Each number is 128 + 32 x the weight over its row's rms, rounded and kept within 0 to 255. Layers, rows and columns count from 0. The size above them is the row's rms in percent of the matrix's.

# layer 7 MLP gate, 640x320, rms 0.0768, rows 575-639, columns 200-239
size [ 99 107  96 100 105  99 107  99 101  95 109 100 100 103 103 105 106  99 101 101 100 100 108 104  90 106  95 106  98 103 110  99  97  99 107 101 105 104  99  89 102 112  97  97 100  97  98  98  99 104 105 103 106 105 102  96 100  97 102  95 106  98  98  93 100]
[[108  69 158 133 131 255 156 107 139 131 152 141 156 101 147 156 132  91 147 144 101 135 180 131  93 104  69  82 105 114 168 142 135 149 146 176 120  98 106 103]
 [167 179  55 140 107 134 118  87 126 135 128 142 130 152 139 144  97 131  94 142 144 159 141 133 175  83 119 126 125 113  88 154 163 157 162  70 103 203 112 155]
 [ 90  79 120 139 142  91 105  93 168 140 169  89 103  85 132 111 149  92 135 102 174 102 121 114 155 120 124 116  89 130 137  82 106  74 114 134 115 134 128  59]
 [100  88 149 144 102 112 156  96 149 146 107 152 149  74 166 149 113 192 108 116 138 119 114  81 139 150  75  97 137 189 136 116 122 154 172 112 136 202 111 148]
 [126 111 148 115  92 150 132 197 175  93 155 135 138 138 129  97 195 109  69 135 143 134 119 169 104 146 153 108 101 118 136 129 146 155  92 129 118 137 143 103]
 [149  97 101 131  96 158 130 120 163 134 116 124  94 114  64 119 102 168 124 121 104 121 115 158 120 153 147 119 103 116 140  97  78  88  77 114 154 114 132  92]
 [123 172 118  84 102 108 149 108 119  96 171  90 168 144 181 137 145 172 137 140 138 114 142  93 160 171 131 152 110  77 193 103 153 181 135 108 202 124 155  87]
 [ 85 136 131 170 109  55  98 149 131 178 148 115 100 167 173 105  98 130 162 120 194 151  76 149  95 188 117 110 124 155 128 213 117 103 165 160 163 113 108 140]
 [177 197 130 198 135 117 134 124  95 133 133 116 150  82 139 122 130 164 203 156 165  59 160 146 135 126 133 116 176 148 183 117 145 129 161 131 131 151 122 115]
 [160  97  74 102  80 123 105 133 101 190 150 218 119 161 149 129 147 179  94 126 148  90 186 103 137 109 133 130  70 125  82 168 164 148 134 113 149 112 133 114]
 [139 118  77 118  82 103 172 141 135 175 188 170 152 163 169 163 168 121 144 107 105 136 121 140 122  92 156  85 122  98 162 158 167  89 156  88 145  95 101 167]
 [129 176 121 174 180 148  84 119 130 103  77 124 104 103  97 112  56 142 122 160 108  83 102 176 135 104 100 102 123 124 168  79 124 192 121 129 104 141 142 150]
 [139 161  88 164 153 122 161 111 130 133 189 144 196 109 108  54 110 114  93 148  60  93 132 138  61 104 131 141 138 133 100 158 124 172  78 108  79 186 147 131]
 [ 69  88 150 125 141 171  99 177  82 207 108 119 147 120 184 115 139 170 132 123 125 149 113 152 131 127 111  91 164  82 111 179 133 181 142 110 181  99 137 171]
 [166  76 102  86 102 116 115 108 165  64 143 113  85  96 130 147 118 153  74 144 108 155 118  97 170 174 123 111 116 159 156 124  86 119 107 121 109 148  91 119]
 [ 88 131 212 161 169 162 118 112  91 153 128 198 107 181 125 173 105 167  75 165 100 140 169 203 165 124 101 137 143 138 124 119 136 126 122 190  87 131 123 120]
 [111 126 181 155 111 106 160 178 130 124  82 127 119  92 200 161 131 143 120 145 104  98 106  70 156  93 139 179 158 193 131  97  67 134 121 177 131 138 110  63]
 [140  95 131 132  86 153 112 154 158 160  88 146  92 129  73 104 133  50 187 138 122 168 134 139 147 114  97 179 156 147 147 115 164 121 115 125 132 129 126 130]
 [179 118 121 167 155 145 204 132  81 133 143 116  82 123 158 162  51 164 144 115 124 142 133 201 187 137 125 103  90 104  77  87 116 127 137 131 130 127 151 125]
 [166  67 155 121 106 155 191 145 139 107 132 143 129  80  87 140 154  95 164 124 148 137 127 132 132 183 124 133  85 105 103 151  97 104 151 230 172  90  80 133]
 [158 205 105  87 134 132 210 140 141 194 126 107 188 172 143 138 169 127 141 123  91 108 143 159 177 113  98 144  79  96 150 164  83 141 163 105 140 155  56 131]
 [178 156 114 176  95 124 119 112 117  50 168 125 163 129 146 108 133 215 119 129 160  89 135 126 174 115 160 136 175 100 106 110  29 155  78 156 125 121 170 149]
 [143 136 115 103  85 111 192 138 147  91 157 165 130  93  87 115 131 185 130 167 115 112  75 143 102 109 144  68  72 135 140  75 100  90 100 157 171  94 128 203]
 [ 92  99 152 126 146 118 123 156 126 152 182  63 118 139 107  87 147 166  89 191 156 152  96 176 111 170 149 161 101 157 103 177  99 173 118 129 164 149 153 130]
 [179 107 147 166 193 121 140 110 128 152 134  85 128 185 145 169 159  96 117 164 177 120 132 108 177 145 118 115 117  78 169  95 157 156 127 130 113 148  83 108]
 [132 119  76 147 138 109  75 124  73 153 116 126  86 106 106 153 113 131 136  93 151 128 170 110  94 167 101 127 161 132 167 195 134 133 117 109  82 147  67 206]
 [129  59 124  80  76 139 138 194 163 169 138  73 127  94 153 121 173  90 152 144 157  93 109 136 150 113 155  99  44  75  98 162 158  89 126 182 122 136 225  53]
 [104 161 198 160 148 156 144 124 132 162 133 130 152  79 139  90  92 145 123 139 140 144 160 106 139 174 126  69  75  75 152 113 131 124 111 127 176 118 132 136]
 [178  82 155 153 181 120 164  92 140 160 148 102 134 121 155 133 141 153 138 111 150  89 158 129 126 114 145 120 114 117 138 110 127  90 115 116 139  94 131 127]
 [161 102 115  62 141 180 136  58 113 180 121  62 134  91 159 159 130 129 131  69 141 124 116  85 125 129 114  85 112 113 100 111 146 125 169  89 135 123 126 147]
 [166  99 141 125 140 120 182 155 179  96  62  64 101 126  95  44 185 182 149 119  85 132  87 171 147 106  99 154 124 122 129 125 184 145 131 155 142 142 133 135]
 [120 103 136  76 160 115 165  99 161 185 140 116  72 166  96 133 173 162  98 125 107 147 134  79 158  52 138  89 148 128 122 219  77 122  44 165 190 104 202 102]
 [110  86 136 110 137 143  99 114  82  80 213 187 123 138 157 127 110 117 145 152 132 103 160 155 131 117 140 125 139  92  87  95 136 148 152  90 115 120 142 132]
 [122 160  88  80 119  91  66 166 119 113 179 133 151 127 111 166  88 178 186 161 120 181 145 108 140 104  91 102 159 111 167  97 188 102 128 104 152  95 153 120]
 [160 139 151 110 131 164 136 179  66 149 105 187 136 119 127 112 179 118 164  78 150 105 126 173 121 150 109 107 110 168 137 168 156 167 116  61 140 150  90 142]
 [ 72 119 108 109 101 111 151  79 168 113 111  64 135 148 154  85  82 134 129 100 129 150 185 123 103 109  73 155 125  46  73 146 109 145 101  83 123 151 106  89]
 [134 107 121 208 126 147 153 136  87 118 128 104 121 126 180  84 118  67 192 157 199  79 181 140 109 127  92 177  92 135 140 126 153 132 105 160 102  77 157 202]
 [ 89 135 145  99 145 161 151 196 121  94 146 103 126  78 144 173 141 169  77 166  70 161 133  89 121 138 128 124 165 129 128  87  62  72 158 114 138 138 122 149]
 [146 156  77 119 159 150 180 215 119 111 134 152 135 138 168 124 151 148 127 102 104 106 112 134 129  45  99  60  85 127 147 126 113 141 171 112 138 124  72 118]
 [206 145 120 142  70 111  46 112 122 149 118 102 170  93  93  97 147  79 132 139 116 136 173 104 148 154 114  83 110 120 145 133 178 144  57 129 109 166 149 153]
 [181 198 107 166 169 141 115  53  92 200 109 103 147 119 101 124 152 152 145 104 161 130 133 215 164 132 120 131 122 132 174 150 152 163  90  88 160 151 127  91]
 [110 140 133 133 113  26 162 135 135  93 153 165 141 105 107 112 121 110 128 146 126 182  90 178 113 150  98 119  65 137 185  98 101 169 102  98 173 144 152 150]
 [131 126 135 120 182 129 120 112  92 104 130  79  98 134 141 120 183 111  40  95  96 100 203 132  92 158 106 145 110 160 123 121 104 190  95 145 130 132 149  95]
 [142 103 122 124  68 138 119 119  95 141 226 155 173 118 145 129 177  99 186 148 172 133 149 205 122 188  58 142 113 112 106  71 148 107 102 184 146 110 231 158]
 [114  88 144 162 122 140 110  36 183 138 141 148 154 161 155 136 125 104 139 148 159 149 110 118 116 134 132 190 123 106  91 147  74 126 179 129 124 157 116 117]
 [177 191 100 142 122 152 105  76 103 131 118 171 123 146 131  47 114 135 108  82 112  91 151 140 160  88 180 101 115 111  95  93 132 135  94 133 106 137 123 104]
 [104 159 100 121 131 183 172 102 146 109 163  86 131 174 167  89 136 136 122 176  98 183 125 179  70  66  95 183 137 111 152 117 126 149 176 137 111 145 104 120]
 [113 156  93 154 113 105 103 131 120 141  80 153 102 101 125 114  77 141 189 158 139 127 117 151  96  98 106  93 111 113 167  89 189 129 130 136 141 130 114 149]
 [156  86 145 141 165 143 151 116 176 177 133 132 151 107 131 147 150 161  96  64  67 154 177  70 149 113 130 150 133 127  97 135 131 161 120 141  91 172 124 145]
 [ 98 106  90 156 147 151 134 137 124  82 184  75 135 145 201 124 155 140 150 118 159 117 168 135 100 162 104  48 124 111 211 125  77 126 127 126 164  57 127 145]
 [194 165 178 132 106 170 107 125 120 130  85 100  95 121 155 161 139 130  58 161 173 140 179 150  52 108 145 126 165  53 145 125 156 117 157 137 122 164 143  88]
 [154  84 129 154 137 180  78 114 205 101 109 191  44  81 123 129  93 189 128 128 121 147 146 138 128 122 101  82 119 128 133 137 131 164 162 132  99 127 167 132]
 [ 96  86 165 133 114 163  65 132 145 146 144 150  70 141 150 140 111 131 128  88 106  94 161 148 213 173 118 102 110 105 156 129 129 180 148 128  84 144 106 160]
 [192  89 136 153 129 175 117 130 112  96 189  98 118 116 168 125 148 136 121 181 171 149 138 132 116 167 106 152  99  90 189 126 174 180  88 142 135 139 139 215]
 [142 142 118  49 153 140  95 134 160 136  86 123 108 196 181 122 128 161 105 137 112  94 122 130 123 111 158 142 109 165 209 202 100 122 115 131 134 133 192  92]
 [154 181 156  98 152 132 147  97 132 169 178 133 162 124 136 115 172 150 126  73 125 114 168 155 122 199 167 153 191 146 130 147 103 126  96 171 130  94  96 124]
 [131  96 114 115 151 111  87 145 101 203 105 101 151 105 112 150 122  79 122  81 173  59 107 174 210 190 106 116 112 161 168 132 145 128 154 152 155 139 124 151]
 [142 150 152 177 144  90 122 152 133 164 166  74 119  93  90 153 160  62 127 149  64 149 157 156 174 174 103 128 159 153  90 112 150  70 195 134 154  99 110 128]
 [130 113 131 116 135 149  95 169 152 164 119 131 137 152 189 158 178 137 142 110 145 122 109 153 140  91 131 139 110 127 106 137 172 175 191 124 112 149 177  62]
 [162 157 145 160 162 174 130 131 192 159 103 210 124 102 166 169 131 115 106 141 114 150 127 118 153 201 109  90 104 147  97 100  82 145  63  64 108  60 109 154]
 [131 110 105 127 198 148 126  95 157 138 132 127 101 128 158 137  98  46 195 133 125 127  98 163 106 135 100 147 124 110 206  90 110 123 116  76 114 183 146 176]
 [196 141 140 109 126 180  95 104  73 133 171 127 143 103  91  94 136 133 153 131 123 129 125 138 159  85  57 113 154 143 118 108  84 100 150  86 104 156 176 157]
 [113 125 129 160 137 118 104  96 158  88  91 127  89 144 116 155 160 135 124  83 138 130 131 117 107  70 173 154 149 106 146 198 108 138 111 137 126 124 123  99]
 [ 88 109 123 109  72 140 136 169 131  96 184 112 142  74 110 139 114  74 167 189 162  73 112 136  99  88 117  55  77  87 128  73 159 129 137 102 142 109 171 100]
 [179 148 125 120 100 120 138 112 162 132  71 125 154 151  96 142 191  83 144 115 146 123 174 181  84 153 129 162 129 159 128 157 155 113 172 129 148 136 180  60]]